{
  "d_model": 256,
  "vocab_size": 4096,
  "positions": "rope",
  "init_std_qkv": 0.0293,
  "init_std_up": 0.0293,
  "warmup_steps": 200,
  "decay_fraction": 0.606
}
Each number is 128 + 32 x the weight over the matrix's rms, rounded and kept within 0 to 255. Layers, rows and columns count from 0. Numbers have three digits each.

# layer 5 attention query, 256x256, rms 0.172, rows 72-127,199-255, columns 0-63
120155185166151144145094104149119113069135115129101127156139110153130162153139120095131162145089132086101112139115187100114160171134160192136097098125148089151094173146170135080103124071073136
172104102157133140094152165137096140104125181094100150107114125118144066166147137150148120148126136101149141127123124157131117120099100117157143040153111133127110178151175061125142145168072171
153089132132140129122128115152096111146109132138100169169125114164120151116105110098186139043175062151073137077162126178178166101080170063153149078108160140093121145145101166137095160179157146
114152146149152131115113142197107192143188070168141127131136167173078137081102159142146084097153152091119153074171162147138090070166107115149171129096126125120184137098076177133117110102127145
095190110174189146117047144138114141155158111138139113073126162119134154154128159110105150132119131108133098219126113118191084142190172158140115152116123147152124046093130149126134136118096117
109138204138141170163143141103164099148081141132135156150169105089094209149133071121113103166136163162125140118180138113152148098120111120165146155114086156119090108125166112151095143138125115
091136060148130113144180122102150129117132116113147142113139164159113095111154142095087172129123115097109138126157127131084111138124124127120086101146132101120150166112121204128138127146118130
128163153120138136118161077138147135136150173118101113153112124157122138102111097103114122102169172135136104112103125138149098080087106130097143120131144136152172098129154103124070143084102146
142083081145095101188142149093110121146062163145124111139135051103089125084105146125156127103126108151210124100142155146081139098147111132132137116109125098106155193116097158102106086123119113
132136143139106124113116141158135132097149190102133158160181118089152151120120122179074137119115151181120104122086134118180077165071146090080118109122084170134080139166159103156130149128142133
100149141143105090125100059047121158139144128164101098076160143128115113125145173122109142127186126170141196145096123134150104175125099101080173156097168093138169193123107089102155114145084145
118151135179083143154070114116150141114159128165123144129140159103150167135118143073199131083137158155124121108126117152091073104117123098119149134152133128078147101111161113102087084110160129
128115126149124140129157135174125114116114124147141133122143104088144112130065099136173107122104163128130209095112138151119102138135080085118113122111138176093210205116135127132125130099081098
188148149111118073124125155092053175098151113068164134150146182177118110116155139107105120106088138100132138111116163163156150140135117104133111139183117074153155175202130153131155105151113125
113158101139083112102118121156180162128150177136145162144140154080157146161126147083157149166155144131142127125119143115067191121147129112137108100138117127179117146132126085127130184086079150
085086136107103112135088131105117128161165143181095188126129168143149139089124099096145062099148102124123118137120111122109158084119098121150138136126114154118124133131146140114100093136186113
128123062112104120098157109127087131124150143094162135138146097124101120123126197182085132131128106131134081118123080186125147156107140091127152142133126096118151155101099129150150124152096145
087098131148102130133125110091078133100142123180121123129155154173100166177087174136161126119171140119099083104132143169131152125093158117123156133128148131152165145122100156164144136086126113
142122089150185051112154192171108105118101111119126116142166145127125171096126126151124123134098091110129035118154122151126083114140074141143171143064120106130181123081107183108064123122132142
135117085115149178135111070094103098157151078105121187104131151108145101175107094145172135097100122170147176120102170136100125109141116178172069123141118082153218126143134077109130100102147067
132147149175130131117088048209123090129128117119098164119124167145155147145146146100161067155121158068126183106144125091150096159147113128096104076136128130155122147155162131131101120140097145
132123147110138121105088143128094134142088116103123180096136100130087171135136121148137127121122157143128120146132089129117131152162182161146117152110131169112067143157072103141097140133123104
096112144126169121139137125128098149128082126140116102136157153153125101164088176123145129108146137113115131070152154075093104135138125108100153184143169051126052134162143138124201110119153120
129133144191138111134138070104084111157124080135126072116222107108114043133143115167112132135130158104128112139093163121094151197140164100066061162128203120125100166127065138168133106165163163
166105133113114154114103091159117157146097164123158154086119108159130134110093154192160069139127113122122099138122137118126126128141115127133161092131152099167122128103095131114125107148151174
112137127127118123129127138093192113122092178115116134095139103120132130153131136110117067151072167131136165174147083135096072161145132108157118117136098130140101141123190106115104134117059137
075075141078162108148127111086086111132155082075113148111138149135118145175108138122136191124093098123169124096134100156086107145165120109142154117133087118152129152104123144141200081096136104
130106125097137173118120132164171108125118061127116114120128090141163089147096141136085100111156118130083131110161149150130111093132123139113110079129132127084085132142104155126154212120152067
091191108100139107139150158157107182089110144147182146153103160116109109143136133099087111096106152109093123118092176167185167114141122107158121126149133149191148135152075146091116157138099143
094147141132134118157085114158148163192183090077136122100077142111088081134144151159190165152114099122110114137130131091195085153150157093147183177111121145104133115110136095195184120145130117
142159120116145097147096142079088190149094163101104130095165121180195121115146116140112119169055194181093128156054158168064193097097180149135100164108142130140109140122165143154128172097167073
105126111135161097114099108070114156165129128141137138099154118081135065108115114127128125123144168118128135185141128108162117097124135153117097132139105142140128107122111099118206066106080154
119110131119111129123238118088097135130119068085135143126122133120115069132165113095096155162113137192122135112117119141085121131112057080161160137089129083132138134107082128158178119193169114
112139091130133156110143171169118142161130181145106148129110120106134182121113122140113128110150112095144152117146138105084159130127126142142120135083127087090170133197099146058153136087094087
152127137124049134143145108103162132111098122180144205095114111048124161167098133133114142142142105160138089139118129152159104131167110122119184110161138118137166074121123110046118106091117087
105171176159123179115128150141123144098151163120157117141203149094146112169109122153164096149106121088135065144139120081134082102119094202093128076143104156119104153144136145145178123092175114
148106138125142107108091170141128116136149131120135149130133075123106088146119142129165134140140123100129117133122145129127144136114129130171089073125080148174060083118149166148157174123127091
103123134144074144102128112151106100150134106129131136077168144102119048119112191111123128078100176154114137182081132164134134180187105078111113179134149117103166115167118100129136147143133125
157126127163135151114178066117096094133103155136107105113110124178122103144126103102118176125060128101142081135166092138166089159096170128143163068098156117109136098123100107108102156110103105
135127093073160101119159152090126095138162142115177101149150162157101142175191157099115160118091166115056194151159110155096147115161133104167122124156104165115087125160159086138177084162134145
082127114163147107158090121107121145146091145110107128098120128130153077154122147119103172118165154117087154115168120154142101135167111165147043082084141112058154149185120101077159142093116195
151086149153116132086101141109113144132109154127092142085084085097108105157138191087127109161129133192151120081158154155125107113141084152122068133117123117121127154117189128125112121084110106
173090130154110048111087072104180165125107154147087100140132172083109125174143081160117139131159117163151122133138125138123110134133177153105155160129127126128155121203147126127195100103124080
119148112090105118127130063112101191066142165166101102125097137145097132146095130147113113102086171112145104179129145098146142125123093150110121133142154148154114162114144153141110130128109133
164109151092132107132117163115142181137127116090145107099118085157099136128114107169092147157098125166151190153151138147133137106151123100125132171114106111133077159107108136114077106130123117
133127068159090109148069155144094140158145120153105166107090158145124164135142156101119125137123139091103129115123081076116123066161124181150119152102192106109069118099107153166083123158122153
157109133095091121113143174136172114161097140125093133083086071101163114115127101125072137113131121107120128216151182104170136166109184099130153128107104088138167144131124130141170179148125120
130119146147147070090126063140124120160116117113099139162124121099121137138134164162129179155126159113107128168122146090162143115106126119146180152102123148161162196149113108103125087107122112
139160122150128144154092113144150147144159095133154124094190107165097163104147087121123152166108133148127139142148148100139130124131101136090138134091149123126101112092164096131093111104105164
090179114167114147118112130115168139121135099107163093176104136078043135104129138138156114100130139099171155070107196122082145053127097143097111070097067124157151142144123163183044121095148083
100104118179114149137116143074167098105119121138154166154151119184132090103103153106155140163121120101152065093080095124148087158160063130161134108148123095125101119133136133158088118091139141
170109172116131115122106160108102134141116102106108134110138135196146158133144110107170161137168170133126122150106112130148165149149143170120154128157095123084132139091102104157146116215120097
119143106128127172117114129099113085067127155136149172103143175136190145099085150147108119157146092122125090103122204077158095077200114110134145129123132119090117140096136124123110115097168143
161126154145178130116156177128078154158124101173091105123130104107108115124114116131121135126123100157071124186142167148048168099134149140131082107139102132156104065140142141102110123115143066
150143044161121101107154140041165190055131091113111081146173169148110138129103186137157179074134143181136100148121141183087096116153171147141142141080123153106154100119152176148120142131081118
137089160169116102118127131143158116112223080121104163146093136107129130125138098127116187161135121178101090156121104191164107072142152106111123173118074097141157056088140098074126196122147135
121155062107163117164203139163125171086146129128146142154094154114109111078128171096086117124120187136133088095119138112137127177183084158109069090079149084127117099132096060136125110118042122
118146120084118162094157123095101088119133142148175141117124131163054192122175171098131090157124177166089132129135129138141070145149081096102168162130147141125091077081130111141137133145106117
097115144131095140133141095162128234150115171123108202124121127140161113164114136148112166131151184146185117146166153136124140095124170124143099161142066122123131086149124098152026088142123139
119116124146128149120080114121147101171120152162154101128147098089153128178159094157108138098140149051130135108139076133182133122151115134138167144152113155124172088094114093133136114130096122
107110111098126151092161128163185198143076152075096093181182078101101148136118092121134114083182143155157154171105113157180144127101203110141127193130104137151131120122155163183053126157085093
094102144113108131140157064121118203187179029103130149105139159136084072129171170083098203132133139127189103110095152083111088116188082143087053121119113039142087127127078082125121120126106169
187143146177082070119085196104125094125116135118130146111165089104155145108123062151147114125194147081082145153149117101101123117158174126134138119117073133077141116108142188111122102164104180
119094115108123114150119135171095153144120135056142135159184190153111092083154088096200128121095108129077119158170097146220153103107147165103070165148107089140157164088064153144123178099127135
233144155043122123126144122133115106096093137104174170114128180121155087141168098157140097093203178145192109110137151188152145110054070077067131150073128167161128132122111076153125107163132169
124091156143136155089105108120128108127155156198136093050133132163151150136180150172096120108106113124138072109104123128176117084144085125148158186084140163080177093116079110071144160118133154
132165113103087097146112196199094095147141102066151111098151160147129178085083155098160128150119091092118115077201124132140157136130100133201091147149197094153125108161124155162111157150160189
135116133097127072095104067094126168091169090129159076123096110172115078168126103086099124101191117130151133099104137095160085174110060079143209046169177114168116105122119154141096137182131201
117143129123108104100170078130119089122125119107035083157120122189131166201134101112089128087035180093130187097159189141140041075027175127130091118153098112137153160090133139072065149148111132
124114156148088174061102148141070119145086189068165147168104113142119111139160146120099164165159153091143107102127148145177140120093055097163046121135167107157101114152189116099131164146129166
169174054111203123125120121092127173205108076086164170121112154153135113083158153214146124106129168091156166111117127174097097153114167152160106141144100142140027115199092096146046064146160119
134048190124106129148137117135072158104076174123089122122072096135169155195116169117080169118116121101146103108105152068132143127194095199148183062132119114157132194097135119164064144146122142
144062103165155081062145095129076096134115089144093165126100130117112086053080070182114133189194125127121097072143074117149082159109163135078121136109148078153154112103123184143122089103133125
125137193131163104145126090167192117231178083135102110144138188175150152147074129131116138178127103110111103136209082186134066070175095204066094091128175133125138103194193150142136120160128088
120118148173083162166109086112147133122102107135109136145138147148090133155136082181149132138129023191141040097144144160176122096155163144083163196179150144121101072106120205200154147076181130
141129162169143102107138128160114117114107140110157109151198094134108150145134143129134132058144183173083094161073132133147082113086131134144179083150127161133052105149170136089100201103137099
113155144164150142143106147187096094133126104116194132133056104182072168160063150092112106078151134166129132111128121079189147093152169067148043128149147150104126126176147188130079112111070171
117159164089076120175090144079102159072111131131134089110114124071148141132170139083190127133117181154207171143157112122161105075197091116174164100121096138111116181131119106139144167123155128
135105187060097173089133095158196138150117114119171135152059133136120113122117128138113156148125105159152135059170086178181096122178193119124124115163108151139130084140143115075123157168099093
176132136118151117121140133072147152105084154122016069097109155129144077122066149124173172127072171157128148064137166182194132118106101118106187159106150078154158147092176147139134115149135149
110190116088147115165141109157153114155123150137131176063163168110207107113119148191126122183130181154111146088104166086127159078060098156141197103104098132120125142144110121141095135087157123
191128132141125145167112114080075100136144194115190133108182148146080151137111137096133193090088092126125135101148120156129105112105166139103141180093103106099162066127128128112128188133130137
145157107149158142069136117138121128097150111137101170176113069132203123108144105147118094096150127169119164124050124130114177130129091116119175169199156134101167073118118094116106139093106176
168172138072112128114090130090048093120210135135129182105132080148121141167208124187079152165126115114164139127118189051197167148163115137131081091128169118056177111089141158137181093161085136
160135093139124132114215188084125078140110094168179227112085141119126138137119160094150138173064165134171070135111046162109091137156141145118138130168092124086130160125138098112117170129080151
157170122120135161167102142121167168180102142116129112150106104180160157126174129084099176094159117178094084148177176127151106117129125163082112070029118055103050140068040066126135052132061157
099183124099125147083136147141155107102164138198122136071126115093140155138133126120088104110162132116100122106147140098115160168104118134081135154143115094171086046139134143102024146110130117
135203162119075160126064158086181072158129138158122142129139167142130094125099086080082180101166131163215124148112108103089149138089140093167129112156151134114121123111075087147158124102118135
197120087129092140154149153069149133120127136185171157156213082065086096165070109114189114107143117146120108154166075082158132133147136039155059173145060071145132090142143185159205156114140148
135130124107136051112124113120060172096139157152140156132162116156150131096141068166060127135105108138174066106106104099108199164132174161112107094090058150124152170175195157094132153114143105
190080147155057209104108105172136159115106171080143142109116185037094092166086192121081102116103183132115168105141080078080095093145176163131103083149196086166057073121154073121161118181082090
049082102065128138132128206071152129048091118127064161116135164072121151130074137159131109110122181159201146063182058129139061183047071150119058177110079101106147152134143199143085127108143129
084167155109115139163142113102073145093137104155092125189150138120142140112058108156179133181124167156129143177128225115093131179097078083056196132120139146147107152166181138139094105136143119
151036153167145122118187138120120157115083071089132109112107110115119193108147011126080093140106128123126081115180166119107196151111124086084156103125101083100097030151124108142120117073172063
079043151108123235138000123129039069197196112134080079089057176158163088097130102124090107128099136158104118137118144139168151161120092130154111128109081100123121146153130161123109153196123124
136109134168094082221115173152173159125109095115068124113160124138159062104137128046075161139075087096133130097141078214124117105152099174108087147185146136042134096091076113103158143108139110
090159066148056097198113119103203126134128095183009204103166167135158069237130120141182093092159175139109116179112045134130204141039110200102128106110125088104192149131098059096127190104112136
196163065075057145133234055109195135118159141089189142142168130115132155120097087100178123162087102124144093141099118139206114103175107136149124055144125187047103124122061108153082199187132187
121106134097152122131161144132137129156063091113064152160078146044065159147104184147111182101163053154102145088115144174149113158097127129175154110128167123160109133115120084111165137156144137
099102146143124096102141164127111164165117112160104237117110152066170100124126135088126123144123095157152095212103082166138081115141099144107135111156126086110156117145075179113154135196048091
079199098131090103141215104149155104170177188133109080120193103145147139137090083110091094148081152108098102128084143052032117152113141143123170114154134127132215204092162144088102133115124107
186090143077225105108115111146065092169144110166138125074174209086136128096122150112142116070106139114161128143142158134153141151125160133134087131139138110136131175108170113109180177112107159
063143063130169073193087136055119152130145109171121133135156135229131150137111150149074172124117097101097109109179139139176169229128155110053192118128114130183118110126140143118130111057165169
094089118122139092158115082161164108099105167037092114158142104134170106170119064135150077166178148126143114116152173157158099105098137137138203164143121126078123081116059121121120110171175160
105142113089132102186147127155140132149154132102185142091097109123105158076082164111124079187136129117164143103156190155114068108169146115150115122083125117151182130134147060096109166094153162
087147117091112108174161172186166183152108202218132110134056170119095111150105132130108095171157151128127154099155094110145165123116161135119122162079158145119099117116112080145100147143089091
175161108110106216093167118125150138176142043153102079090114151096137108076142099098131125041108144150111094110112111141128119147162064149119087143151045230149122142112145055174145138126217074
100120106107091162165069122197166137121097170152161122146128128153209134187139157081180111170158134085112179157098039147120141155160093104177122126141153142111100165062098131157087152185109170
135098119136091118101123165185018119182151128117075161060187100111176124096083091177115043109127126078196106108126137153122130102117120094137113096098150099068039095137130098191126142149141146
121125193061115109075110096162047143199167188158135063138143089100122152068170058161128101124135071124110087153164071107091103171159127136133137057142160137137071133118061167083144116096092096
140098112152089133130157136129074127141173143091143120175108124133164140058105120146116139135128135089106137183195119129090196097144107134072108190125117112159163035140146102112063139123136123
099075149099152103120100074124163105119118131165107090115136160148087153166108139148097148111087131100067154100157128068150086135090135100193125150140117107103126100177125108088146111153104176
084157146109170127137089129128142111168162180148163182164108153115149129117122131075019134126116120151086123122174148142129188138140221128081131045143138120087124113125139079120153123124150132
# layer 5 attention key, 128x256, rms 0.166, rows 71-127, columns 0-63
132125122120121156135076085166118138142142082121068109132156064117112122201142129156128124156111096090132106137153151119177115123130161159146099084107076099121209113107154160135090120194156100
149181124175120092130123141143142170210167148126139179139093149110117116093137133147121117154143109126118109155108086117153091080160085112134175111166119085094141140107136135154081144120199128
124209181085100117107061153138139097093153066102156080071147135123193135079093142176128175149102075064151059105102168090208135117182155081088119148121113123156162095093093093114100177114189103
142120145112126119133127172142106092126075156100143097152151138153124150155047115161085174089164079129120118178122121085129163119184083111157134141202172113139122116133147033102121197145120137
146079102135147188183160152132138167110133148086100178110099116112121074157101134070085173139135115139136150075144104142113055145151177180113100134142132173147094138123045138093146108147139103
174182147069069083161197117162104117103090152110116079146162187163149132110143067190090079092129166159145182096137131097166172078155156108111143173137098139097169111219141154135153166147133161
107134122155104083146128092140132187158153110110090104174138110164093102115175129166147155152091103100086146100104114176123105132106127170108125164160176127117127113175089090128118102107168133
056190149172119184156133088146100083160138162119197095142127096109137152197130156134126108141149149122143140107112125141137155092136074150170074136162093160116112067165136117182110122167080085
042099148072166115159108131143205129097117069173076118139129114176173068121084215108146096078110157150132119127149109067060120164163092150138143138121134133110117188126157172131149137121139097
108135090116061125139091132142162131172144159139067131081155168103153173170147089062083153134123114080161150127085140114140150136150196148168150129114113121166157146158122139129176140076134194
118146113152162130072138137072108144155138103147107117078170101141073052143127127108127149123107083122148125120096130144070130194136136153130203089118166175107181174154146128058139124132098121
107077135077120125139128103132139143079118144157113120127108167105125116142104097153081117120109158121128079129171127120108140169162096120120109101072075149140102071176154147121192130119162132
058125148129163121145136130188146200109128123176081147124097158141116081156069119147139144115151131119116095148144075124131101090121100169107106156162085158182114149153130169156183151163105115
154130127122153176127134177121144145052085079117103147134135144070101129143161122135095167098128129103120139142166146075227107107152142116118131099119125103141171152103166105116147075112135157
113114080178141133135084098153165181135113131141154141101126131132119157162160115099076106175130089140120066105140102160131121141161103202109140099114146139170129094099154162119097163117076127
064199124136113119153153058136109150190135123130088158126135111121135084117153102176122091174170162140098129090088078106145096157105141088116100162148094152128109105100108134138129084163128126
066170124094135075111151096173155166122144125136123061127191153132163151162110181104127101222149189057157165140101080093162115135134086130087157131164078142127105136155130147120129098158093110
117171144158160178120103162132135130091107129081089106126112150102124102128129067180178144089101138142123096101091144077166100164150128122122049088106182145115127116098172105133100140094186131
151131123136071088147182120095134140123179091105135125161133063148152161116201116131083152157106204132078155170123088114130089099113183147098156143145138117078101079152133153112116121075165091
115156111184152156129068105088133103092166158150150144135136147136080073159151189137135115168079152148129095090161171112128146095133114165120133109086150126143159117152158112197160154111138110
184129158124083113148122136140165148138121147145113125118116141156113129179182120132088090131094160098113120115117123121135162111041120074067186091108124125136098079103106165142106128096080135
147189090079180099135102093101123097051199112191135127137154124155119170107152128154152148185105110164127124113128115141128109149111123131076190153076119116090089084197105155080121092165133125
073121110103079100147106121173178139082187130160104127031155119058153148159118152119103127156211152097171091177090111077155102123110154083091096128133114110139159099189195119154111105134109168
087198058132146120174102104158156123188141109126195120102073132118146181110116121114116136216168121201171137135150134141083137118147125114136078143102124099132153132115092139078116177118090167
080063102088156090085156137106164140189132187092124140156163112175126145132153125141114107193156165175094126114127113126094066123147126133113189105085112152125161142160070149140085150121093123
137125135162120127119162157161090089136124150133155117109130163086119082176128104216120108112076120194098132167143120130161134131101110145116148128102181135095109100119140143131161154096148122
152089149148103148162194133202098118120083116109123163153099087130157142099125114116157110176102164108106144143153148116146160134142103191108100102061125141112156184135132100168076151159118112
096081143158109080076115088130133113123126147151123062110085146103180158111140106186153099105110169168118099144154156216161121065115090120139171164069103146103078140172115160104052140183090138
161155159149134156098193157132164156074156147193192144086089198160104122058093108160164123104158188089157148181113125111150149120067112104194084170165147137166159119150129075178117118129165161
195104138152143102135109171085112118102151075171092130124089066107095107166089148174175163079135109108139057143150099133119136110145184087062135176133134160092188145114136072189173151119145144
058108147146098101058216146111133220129138150105128133159128137170147141120138137090084065146134152107128112131060138090115108153076152150114122177087153156148150119164119152111131103205149114
128151124163157067144197134138126097093120105164157149121162060199150179129106169151140042147069202183132076157155105105145133160131082097130183078188147096100114132127120093109095127135088103
137098127063170153128180172178170092192121107144140115086123124121147177132178164160141175171121124121082113081144151179141077153110117134171116152082126136112128138079163103075100165201115163
070154123115169135152144156112117119178114132147137087209094179073175165079124136149137060174112191124129133092153128110197085124129127116137089089179133148135097110141072120098155066107182131
135202154136132103140138129133148127124129132119189109104103102103040157126127190110096156129137109104165153143101067099110099130129088089111122122126123153159103131119115122105135126185152170
201115162083157197142150060082094138095187061114163174130158076121084164144113087075143149182151098079138136186103147070181153105127043177147070073104142101059135100141160124090151104080119133
114070053122152066093143103139141104133099048161137120102160167142114095144182114103123159162105058083113120136107122131151128100126201112127139105108097137191185070122074149189085163150120163
124127109145173082143132130103095112144094151125046136173105167160171112103161170149191150161123132115095150150182156122162146214123142115112139160166117138145162147143142137147055059085135128
159123099085123162211100150122150095063100161120183124137106099120130158116087075120115141189174081136152201132138204082123166120121165098182139141135144167083127093127123154104114100172100078
126106130157155155157127038098175110119193105116153179072077130105138140127133167150126128128107125144127134175111136046139121070147117101141204107139129126101203134107100131152167051182135171
116120142144078144105146091124154146113123069076143151135130088125063139023109062138210116144185165092098134114154164138156150110106201092046167156161074085124209119139114145075094123180140149
119137155102159070087131147114132132107101089187159140132131132133128194121127131153168080169096144151139116113129119170029118095140134153142101135092100134107062175081115162151173136080109081
112128145109195110138166163093149132125110155079199101138144122115092146102114113149125172081104151116129096175132050166116068150143160114128135110150116084122189110105147084152106076134129103
118123085156110160101131126185153076110104079129152171131135106174134150107125122181138089109123132125161167131116158108111130047163083078118118109090128153092022083132149087088087143133070143
152172169157131162097142147130101078165080116119153076143109170154193137141103195113181088150103093110103146055097107117088157141120104102075078134084111108091149115178107140096165107109105103
138112131181141156190195179147193119122143142126106141112131110054183149183136056125093120142159134125148105073142163152157145146138145116082074174192104133135093137117079121189153107151105135
103083122155085104086142108154189037139179171169163183156144133149123105124129080114175153149089128133126150156114117132100112094144078122166183103100100172151125155124085105147128117129105150
115116134129162100109119117134140096078154108147122128111157116117157091168089134151125125153197125184085152136150142123157131117126170096073115075138094158167130134098131126145162097083132126
139116168088096176138169150057134122107088158136102181105178124164163120158115103125136121105131114037079087100111075108102121133162206162090161093185092148100114144141132130178158150126148076
198169115134181130091136132102104110161100155102100141151151128169155152135120126080147112059123089136067128131142150140154123144119131115152125061128055113115137107155131088160155093162105195
160100146155169129112103117104167102077107158135124076137166163102143118119063168100134131191168147075113125142107121175195065106109137128140137158158214106140100087133177125102181140100207128
162183127108169117123105160112140155184121038135141134131215125212125108147199107110111189121139154134156102146105159084132166087139116135132139140133065102143109156142193168148108155169177158
162115159170208137134136107109111130130119142042113148142171123120079098084096128123108127136083170095095101124192141069121149094062188066140097126125170183102119134093119197105099134077123169
087061133193168231176110088149110122123149145132132127116140102153091120116149117136170087142101111133143181133160075129091129107155133123122197149132106134127192113081132155097093116150094106
113066104090138118088082116152167134113154099105167144143138129134134082113163127174093128129123170103133179099144158126162166111082132092101169184133107148143136160128055092115137077090094145
132109149167144104142126150155097108139147172120198100100145079140169111103106090104127081148103139115098121123123166086132118152108156078169080112174070086089126141089145147101135139236122103
146127117156117076114124167091130089143104127105119112120097054147075142153114115129116105190138086123131114108147085111090064111131104141147096111165128121173110147112119162146133088124065115
# layer 5 attention value, 128x256, rms 0.146, rows 0-14, columns 0-63
189156132080162135152116123202177157129085123138091192077139164112141091084140121113117190151077173136154132148138173222119148100173127080129152079179118166106181119163139151064119133141121182
096174177119109123126111131154127133087075156165099099122173135143119139116128122171178125091124129132175100128094131098115172085124171147095089061129145123104088091078081132074190094039120113
132086145141173137111059102146143121160064058109188081109124105176117154179137143142138141162079146134151179067101110095165117104062121152140157074078132138174146145109114107101136140092125092
127126138108150191141100126110077151077116140077049136115119134063125079042094133110128191128087120181125144148141094119091071126155126128106137113168079119104089154153139109167157096093161134
063180104136089137118137108125050118129130079097117150119113183145108138085126090103149134128175222117143076072104158199144125171177117148119110069116077181157112158069116122139102140104157102
110128148133120080121112108167178159123118119195185098152124133097171102127166083125145093095151129108111072148176143147110097130109074108136101149089120119140155127081078081155123102167153066
115141157136192088112135128096090137117149131119111133112102076180139121122122116121119108186100129061139132126148126091124154074130129154132140146139100179138127130163148144120139121100181095
114108114156111170143129126140173110109124171094073073130087111099061106110132123165073126144097155146104078103190137127199109106136094141154110126116121150132123106121122123118203137124070151
152142169133133137108178157132130120171110072187126164129062073086099141152109070148083114160164068117166158066166194134124141084162196103083154076106139109095184087128126153164139109105149161
158114144121082133147148147129198161135122117127120106139191065134140084152148037116065207137086123111137153128145106176129170116111099150109123128180150102110173110116132167124172126124103076
109130096089146141049166083114133069090101158084123066118132038101141118143178139157158105102119110115191149130142123184108112170094156160104087089104127132090128138092145117064112166160178153
116110119124097141132074129093162105150174130131148145124057091151142114089138111107169183142130094164109144097135156152149138141172156098131133169143115152113153086121140155077094120077120098
097141140082111166132157186148154108135176154184144115137166094149104105068133167089174121108104042121101059132132118133157148057151095121138122117151129111153167139092148128086108125112099130
139033102147140118126140117108144160196106135094167178130130087107136104154115060159144168125096095132123165127144101116138172094128105061152136150109131131100116172144168134109212074109148089
166174155136104135090089127111108106077137127140181157117131092118112080133125136128111203127085122179160116112060142143175172110096120142152168113161161104114122091137090157117142143171102116
# layer 5 attention output (transposed), 256x256, rms 0.149, rows 0-14,128-141, columns 0-63
159158123133124126107178103208176146124088157116132095148163085064114151155099120113169118136156150122163151126152141113096106048143172148097097141197096140155128152104140178158124132159126149
192132119134107134142084131107096147183154116145134122079072130123157128101133088088135118136173122096138185089104165119123151126126168167127118182139143140133145150110128099117108121107134162
175095125126162113141135069126131092132053134113060153099120082144141160130112080130159129084160153113160151168123157138183121185120166135136124095141074051142202094104142067153156184171126080
152157141131142170145126083115150110121055092148173126088128038150062106113098140156181146143097151118122156116155139082165110141131131144154169106162102119131129117085106121176132102119143091
119113144114112147139127164110195168124091143172062127141107134109150155129118206106099029105172159206130086206146096170176084121161133155143140097102098133148135093105098188148105113128163133
133094080128078126122097104031141053130108119094127176122120173098121132124167123087144138134154096107123162140152184113134141079152178149101107160076136112115145111100125128117094099143123151
134169109122169168151106127184149106116069144171148085109099117092192148146134133200133101147211150150179110110143071073108134123149114088105095071185136093151109095107143136145141143105102078
149119076186109156139103068120062109111144125137111148112139208141106126123151093098191150098136127127180119128125137119053139102104093088098110140079161142161141114128136176129155159109094136
147083118177117130126103135159101121125139121125109141143057075122136116066086122056184095166124096155137082110090131075055182097169106062164130106135194070112093093112111119096123115103139134
149117156068100098146093070162118129183089105117077137111139132106083131148155110108148163144100098116128174160144083199134130117122139111120110095151093091177120138173119092149157162123186155
143096089073153086124103127130071120121112111184163056109121109127157130138111119082146151154078127199118142126108127175140137170099102179168082179164067178117159091128151074100124095161136116
160161137172130142076147126166096106127094166149134107101190125084130090169126096109160109143134138126119136137123169118104091155043163131121108102138063151110161113131148213094182119167130178
194166119120122116118121090144093138088115114188131071138103175155142110146151053101110162130075068098106112090159080106140143106113122087179111139115097141167112103145135245118185168091129102
152135115085097143121105215127097144173071146131123168153168086179144101110128114109140136171139130101147129088132108170134116128073160135186109158162153163122129108118124126079159127141106164
168151169142113133202139097119069097096137118102124106096153117137102101075140117174157108083108128145149081101101114095131162135109134097138133145199123100079071163131125145092104139194146147
104108157161138069146131191122131102151164163115116075141117174179157140085147125074149175155184109125035115082170095167132096208075121115120165137037158163094127110105110158096154114133121107
157093181097099100109142122197152140101121143172110119165144062092109099135118123129130111102110149146097123165191126099133097091148092183094156088151144131128110069126167098167169106152153103
133169141140108094133188148133166159139189156164139091129123123133102131120113085090140153143099107134104103125183116119133142113132100116078165113122120182179113148148087150167142046085114139
077128110141144126078178078163110088110117157131127144140133138068114075079132148050119139116165081151095155127123124138086091079114142094129187162159085109146136111111160162134164161132178124
154104134134127134123088162141121103078188166092145130111081146159148051173164174103118098149087084077093091112161183109115100146151118172147091133070094154189155199148099038126068046131073161
161117150170141149110160108151151162136187113167160134110174090095159130111130157094146064081075121152137099118103107130155121145075121112164129153161159125141199144104155135138171074117065141
108088207089114110110179124049152114144098155170123131125151070116073076173178144099144153108124108148158144098074100149132189154117156096190129142064124142149120165139166148100150092074183167
110180139087144154135127113151193144141110129172089130167071091112114135118094159135100101170059096117083128148124095085215067112159117159097121087143082093101171164118132129130049106131156127
091109119116148161159140113070169111141118015095144123104149184181146144143155138147118203082157110104128136138160128152153144079119153178128111125102101141077142192118134071112097194129130114
061178112184130153111130130074080159092136126136159125172120187124154213098095116079171155111103115178196167096130209132139089192137126153148109187083130148106150127072160170117096147141080156
153122125161132195205112214081129170153142136122106193100096223069117106094088202152111065123197091118165149126106161114116134137201206122115216110088170084093089126133146145151094127144176085
113152159107112152154114188106137143074144081130147130151100151157115136136123160120123170100081119105159097074164121083146032143071112183139142101159103122113112164113132110110081177052113084
133084135059160093110144117117106090117144063112111163173180120150161104139121145150178102114168134167159138134119179127123138131130104134153158113169138107129098084120147108098063148117143186
096170091140099101113147123125133115146167103112113140130091178093104168179143175161125118151149138183143158116047129134118163080117134112083158135085151102181108201122140140107135066129125134